From a checkpoint of a small transformer trained on Wikipedia.
Size: 12 layers, 1.93M parameters.
Architecture: learned positions, biases, tied embeddings, attention and MLP in parallel.
Training: a variant of Muon for these matrices, 146M tokens.
Each number is 128 + 32 x the weight over its row's rms, rounded and kept within 0 to 255. Layers, rows and columns count from 0. Numbers have three digits each. The size before them is the row's rms in percent of the matrix's.

# layer 8 MLP down (transposed), 192x96, rms 0.217, rows 87-120, columns 0-95
083:107133094186173072166118055086077102180156101179158104098128115061137085098169132133154108138158157120072122082091133145110100149184122192209070124103151124111126125145162152094113190155093126148129159165156176147102087111147121103134119130096150097127127149134134119176128128159144090106
122:176140121133135108154075138159135110075104164119170146146146146097134148159123130185149089101181141103166128108111105051147181133101096139125170158113058103067163148152122174109131131104092085187105105110189156151062103129151096146133151154061121179142169103119120138077116111181077123124
104:181135090155100096200110140109133126087128119119114144117111089105150109099155112107126148110089101121127139093145130141145145150144030130117165143112095146123169121139185149112185051148120106174161091083186094120137144136139138115140141121181155177118126079149183095049114082168078188161
102:105118157176159062158147122134143162111155110208119113200082147174141139136141121131081141125095188139076129129098091175070116108135123090133135091131159112113124116152078154081148132137082112150180154063146095168137102122151150188143142044151099108128117185083123150139093154099148134090
096:055122202182138112112062080176100092109139131118097074121122134107154101080146128169192116103155111112102155131114195123068112200101106153120128123074122158162128168110116112086147175137129133163055118148165109115142158117173110104166179185097110151095165141135151143146110139134110118141
088:143167087163158148193093150099135113175149124180087165085131144107156139151138106098095088124123205132101141136119155103130080149174119099184115199180119151105132135091127128145153126098088140181152152106133109183094127133098159086057098138074123116149081072098091131172072126167099131134
120:061202150098130087116080148159117148029152195084060103104129145122122116171167106119126129127096137111127090134200130108140174203130065139128071152165101132074139113174139139131134098180095135104133162120137086155147127161133117140110123132097134152131134111132136143121182186094148151117
151:092116108112179173134131187065143089094137106124148077156176106101160176099103094096124097131081118157158133164103138148124121141155143167103150147138132145109138085173156165190111128096135056130114134159122166100109170125156108110133083127134109134107092120218211135161082086097063149113
115:096132163102139139179118174167137112128134126144122137116130118128143151123078107162192121137141104137077095113091117117170148177138131189119149049129152183119137080074201111133108092108142083102167128131143131083088141164128210164134144102107059135096157147156166094125136066056139088129
084:103140113194132112100175070134146097105102180119192126128103082069147103133153149121130156117130118096118105102116127102134134148169108143188082129089102174108113096115132121110105161151135104180153196186176088125158151132128173168136106104167140160161072137065122085179096052111172119110
076:115192154139122128099146190155124173107154112089101154134136114137167102154134142163112111140130079188061089103124140066054208111124087143090091086092153086114067131114204154188089126087159111137152172142162137092127129151117084156111113138130121124113105150136134149136199101113114124153
062:147132125108143159087126178164133182160110089132151167153131111120155084152108117103117145106147111171097153168128082122134137126094100068115122173070128091123151126087168145152156145144177097151119101089187103125131103058150154155132094104207088072103147117090163115166064155147048172159
084:131075116176079161141083087137167136138092140118130093160109109162164180119074160153183182091078122134132095110174155133113078122076135112117141140090074170096108126078161107145147099146123175151137112095179167141156088127117131097190101177141109133089136118142172110195171102110145071088
119:131082111164140176111120198098115062159122110142128123130155114118135074066121101134131126109143174105099171111115139094122107094115136091087188110122158101094147115095119134194100199110142102202094163155137171125087169099127112128158134148168131119083164110249114144132120117096104128151
080:088097128169157164141152064091043141131171181128120147113156164094092095150108133121132146111105194158122126116183116106158124143149118109072074183173159161115126109105179133106067135139159133129144083094197137145143117149129169129144158145058131100172090085082144108137106086092163099140
062:087120154110189104131127167119120125125136075081108202122083148167137092118102167137098109138133113225155162134113154153115128072086120107131099098085128145083172133172185115139161158119151135142145125117154159118184074054160113132177132150133050113106116140087146099095172142105087137163
092:158111152111105134185108115163103162095073066082147109165092121088121122103135123183162116125124099132141115060118097144086137092149112128166134158149163146148121118125145085127175142081213192104183113107159156108185093128105132096156163151123184169048137114120066156129105131145104098161
083:068162102132116130142099168096093116091072152193162105140155108148123100135154121085129111116092153111150169092127113165113095100163110123128148118152102153085119138132198189159166112110091113165156117164197131123141130133137087211127086117108130072057135088141155156161119076158133059174
104:154124089224131098132054180092104078119078162092143089157142079148168160140139121154123095145129135104175080110128212141106147146121108119164128157180157180080098093107121164097137132150137126169152169190175141097112147148110123166127147125090101087105081129125127106151104092112120109075
119:139159125113106172120101146133182079141129137114106109128132113125102134118113122132150119216080080098165130158159136133109111128090165096122157165133156136164066164171172137173143088184129128124115100108161170037132051114086043120170144144089124141119143132132112070161155168134103097180
075:109170088121183117124156097121127081158108171132136106155093072060137083113151125105087141104157154143146123093133136108095125135144087128200130150172125145143104098158172126146117184164163118163157147210183115092134134165138135097114112139166084123152115079106176124172115080105125023112
127:130161144153081134155103144129100180125142138115104082096108121117096129124107145140146102140150128168129095134182119126174131164127076106125164187171178073184100105156091044156093151091208132084127088101118074050145124126100174098137119100178163114136177085141101122111098154152140161159
104:143117031146128145160132081122140053128163145100171136131143093166101079097094163092097176130159175148129132186113103125130136115075125136085102143153101084154174115114182120113105143079157099125132127139117152125117045132094108157140160205119077142156159162186081120141112165133163112155
087:083124114154168092092087135152101074113135142167148070155134119093123125055183193155156145122119132110101138080091159118116112211158177128129122152178134187119131115151149135118100113112098135183113185162178105085099163104162177160088161116079127111112093084118153132144077118133134072102
132:173129064132111118133110127123095141116173179100127066141104134105071140121125145165113095116121145116136110129141182187132159186141071101128122225090131115138137105074124071155152134099157174119081151062145136054104123113145163100119181142093155110191195102157120156124142115138105105146
115:165134108134138107131122133077153065129143135090153125090157108100136165079122078108070145130156139145149095147178146118162173117144154124084129094116100127145108078187143156172064059172093129174142134118081098165153159142162201133077124051166150095143153079123153134082157122098148169131
075:091148146153161136124136187114124117123228103141157161092154164166161142164174127117167130153177094181092093103141138145097124117161129082126140136084141090122126120121148065094050128093102155114120102141065164116153082141120107147103088123125071039142107141192100141131122168135096162147
085:153110117149141124054149135122168109170140183131150127181109156112142098103164179105129158177142166154079128141134116102144094111142128169111124110137105091119057108082148119140139180143101148107117116150184125141129097150124189132138123112123135127135118118050120108160045051126214046135
099:097138129142085131152170151064111097110108133129183115111098105086130164070088133139149110135089174140099165179144069147119184190122073071164188129120122146135110119140143197143158132123111143071130128108140132152042140141104128126152107145165149159166101116134123092146138151086116052195
094:098185129157140097112109138133137147141159131083182108136125147136098191091130098136162163142171102152108124083038137096142156181137115077117145105120179083128170163139049132067130144169147153109116134100124144126108102109156049094107196172074151127144112147104155138174139167098087113149
060:126144135134197152045146184188149102120177072089146150170124168196109094085126169117152126129129103147115132115111178125164147124140104083101106134056132136108123108117136117126133169141097124174150120107097109095137176140184185179112051133172082108127113075082085136093135119129113114144
102:109105116125186120169176117189144153099123153121172038146107122110113174077121136188136108099123099102075081099128117134114127143136089102077168124142087146130159151116182179127082132155129108110137126144115151123142153143185120159129094188090161157129119121182049190106155108125089064126
125:127169100128096122119080099134155126098095164140160083095043174078153094061166130132123128145112125070128186110130104099113151150197131118128135155113118174164152150132169130120130101112177195091100152125182129066114154163136152101118109139149126173142112171054127103166181116111160095087
120:146116069177220117180113155102139144111129110155120167106150063105099119134094150141112101116151098096158117164186116156122149125081094116062164149164051108116114108107168112142134136144069094116163167125159125125117136121126100201153102076090166164125163085204156102109139170126117126129
# layer 8 MLP up, 192x96, rms 0.315, rows 88-121, columns 0-95
123:116153139163135134105084093110135130178077149126089134145141121117075105165103164146100078115163118140126172145108117038146179154111102169076133083113169188101157096129131170186186128108135116115085147113116096172094084188177163164106142123154097167119140149077092187121145103124123136072
095:139136205129097131119122117099088154093161113082160084135101155178142117108112157173162139156106096119076157117048110123068112188114135151127118173153182107193123107192166100078129132094085157135133119194072141169124155137154091132116115082097105142090105167144097161099156151117143124087
099:128163069138141106121122107127150156163163151165115145069090153194080128143137089111125140112139094103140182138146134114096127098127051122154154093114137130149114162148159168124179132121141093191069175151144093140200153092198084130153063104089114174088073116082095142102106161100119137133
095:135138076087142117121158121131167124140122074112140131094117147150161105103093112214182147140149130087141225127137138135094121100079086145116131133071071172105120170094176186157166132149137153156064151134143114151158058100113112117099140135126101156128156133090135131121129054176066119160
083:105066174132070137149095143158134153138139134143132205105187106185146156122045194113155097127133125106084159140080095149155150074125161123133111125075090132122137142109214074157142104130179134088137155106114098105083118133137180149109087127165128105075139147116157129126126114113191140088
110:153091155090129138089118112091080112205098126138093138178085149144107157148155137147171141135083105142064159113117144053161176112069202118115129107155131095162113133120125130099147108100183160096118181191133168083126137095151128153073103083151161150072138099120138149138168106065127149132
125:124159141095184167209126122113131156130128098117135098157135182131125166152150103109112052129151105126118143149103184144156153053146172124119123153100087151133127131134148168086166200132172132094062113155166110121145086078138106141072062095123166122159143132134107076116135101119057155081
118:130088147111154092178149184173120142167129098141105153103129092131098112151062121098192184114166111126159104131161148144119118158156089114154141094171165176120150148078115159136178065110108106104108152133140122140082151072109184175110164061097091049160160109133157135126136135076081111105
088:159114101158143091158155198239154113092097140145143118112139142157142140123059181143104159106103088097116165099175154146129117113098110117126112165126161144177193082119094154140117131057108116099135075141077136084083150118083088119112140097115112158128151108140136166142162121117122202179
082:217118113163096098184140133106125158071131086139125144144112096140128126130137150122100130142134176141146127197153144086109128118116171095103074172157140063155092098184164154199137164157140119097127148095139103155145150131136036085076135176063124113167085171131140115115162115113097154119
086:162050152067076126146138158142087182106185169158189139121183108097121154143101042079067082114145149126109170137161149134178145148104179108119133098133153162123152117147124119111158092080128153077121130166143180107160143092117085090118074100090138106134144139121114115145127114187157144136
081:128187132124096127111056177091147133120091125114173071079153115107069153134179175110111165119102106120141120178154101120124127114105110153110151181128161155079093088139151074134110098195136128125179115145148142150078168089161139045100153089173112143126127123119155173120161203083143146120
115:188129156088091163135129128146157114143146154147126137177092148141112078158150181055175116133160107164135096066110071075132117121131097139114140104085116185197126126086068133152160087167094161112158139134161093174150117129190097117093139126135144066099136116144145170102044126151106129110
086:155050068068086082147109168181124132155092185123112136134149118149127153105143180160102139153091129071112137149106098128094117119128162156169060126089073180137062091151134107111167159130170122124105101189119140132189122093150134123068114150145084148142137145113179147093146158162140175117
089:151092112162145129157114121139113174165092135150142130108110180144119132121108102087135160138135068103173117127138105149067074142117091146097098091137200174083128110073102134182143072100066132133072154151144106074155097166164186137090149150117125158137224122161145117131120157066125089130
092:159170170117204109166159141133198117112085103122123131157132144133118175184115194142101164133128158177116080201161162100108072138073148082081210096142053124117123125077086136140107116153121102090109131154113155143112127101159142108132119076134074119154134121101140116087115104131142108093
093:170072125162110117123191150131118140139150117109209122123103100160134122086082165144147125145144108169162142141160093049115186056168154129104099135162107142142097122099125090115095130062120185122184154125090059138133173109126144126182084109165093141138126115123162109196140124126117179086
104:143121103132102135116119076182082117125170130167138068188183186116188093113137147142099165185086153103092166128125081120100089143125111104117037155146102143158135146152149164101143150070131108168108106120082151079127177169113144097076114136125127111165139179143126164092095134065138147160
116:148142140173137132100174144140092140110109103129186145189122126141098060110088115150131170100135203113161079122085158138122098080128175184139137111152083162094103095161149117105136098164103168139136107087127125149112196167146171106060062136129076163120128142110146148124175153146075083078
079:129094136119091150105178131093107078074132077157103147169146138142142104162153081161158116151140135146244089140095130140146178098084111077092137141171140117100176152217088173144128122143131148133139118144122100137103094093148103091138087163126134127102168122075115075106173168147147091090
106:144107051069132117112168134087166103104125080094113172129134084116141117154144129114068092168120118136153137091124163171137126091152090137105112091144114193150145178097158142184096091116198113140140139146148160144163123190120164130091140144138083110067160149094170144050160123106068166132
104:153100130087127135100111161133136126133119109075133139150109084109107158149112178143158137119131120029125129129135153127095108134105114180147184087147106152108110170122119101179132122090107142142145078172137134203097190081178110152106055068158106188110146135102212149121170132154106116076
100:148150139177139107205131131134135131180104144111142092176149152121153132169139120086145127113099172074144121126184123110140083139134137116183082086190060168095048104104139203089177150150155108123125078138134170120145164116102113119085061095112116106127066131127102177082142146145131138124
119:137124114196141086142133158096118165174153122137101126147173158144129167162143129076103179206155136137081076193114128113120108153115152119099114115129134117115078154078122129120135134140158102202166093121074097111126143120090108162126118069106166037146130075126143143099085156178126056131
098:111106147148096160139133174156116143124108104156085146190136163168139118173146151137185107111077122091136126102086101093088029139107132098165175148145115190128149194082123150115174149068161133094090118121132150082117133135105094134157120172075099149101120150128146113171106137165041102098
083:149111125091122088116135115186112139151141105122107081111143151112147141136102072104165125134161043068145107149116129207078072090044139099126136052107159168149079141143086180125150149155128196142160105107154124146149126201130133143112127123089148125117194148164144144157145112119115112090
092:144090138157133134094161151181153122145135169083155187146103119166149105150187138071113125133046170142110131176091147097115158103095103098118130115219092142067112101188075088131143116116107115171150125163105109129084159094156118152068146175156123106085166173157159131138109124142090169129
112:092074124143159133126151186162153097114134142127099160187068095205104142123111064177142110104102110148093146128095083075108109152108144125100118130181126146157149121166125185093114154092093079196144122079159110140148195142154083155136134094138121174103053151128155140094095142167112119152
100:138145206103165130206150132116088141165110101182142149121147060163216165139160133177051099089139101126148142126126120122147129132165098149103079135130078170156109097119115103132166136133188081127124102138146158126157151121088166149114083093167105093144149146098058119123073087139126115113
084:104174105118151103113123109103168094120114147079099088167106075159147091159141096208108113136163182114153095127123143142137100146159062167106142103181078158147124124110054114168168078062128088089126126109090119152117117121092208146103157108152172112142154184154112140119131155155178101156
103:106099144142117124130149105117161174124207078199129127137149123074119192179116166085085189101096134113120137131145120132150156087111156100120098046167160154070073147072137175174147098110135139126114157137122080147125147149098135103142102085082167107149113093141128133127189121112121085190
126:142243128117131097114100128143112154159120124089134091113096132085109104142106181087112091176085166161166173137132118148178129103128117112103133148129150137121072113134092135051113164147124173150095138155149154128165134156120138098095095089158149095167167128128118117177148181027169074125
114:163120109093149191102112184136093113146135095145151085129112116130156123161111162095106123159120179108161116120101134158105094093118095083120127156082154133172143140094132146165177112054145097150112116217093108221057132129184107103159110153134107098140117111171105109125056165179140122114
106:098119124080185120119131094133129136167100079136114135129147180044123146145171104172119141191090128119134200213150127155085117148109116129087120169098112144069168099113060147101168184104084139114071115122160106174108152093130089159147151101090130135141111133097151108135117191126139169101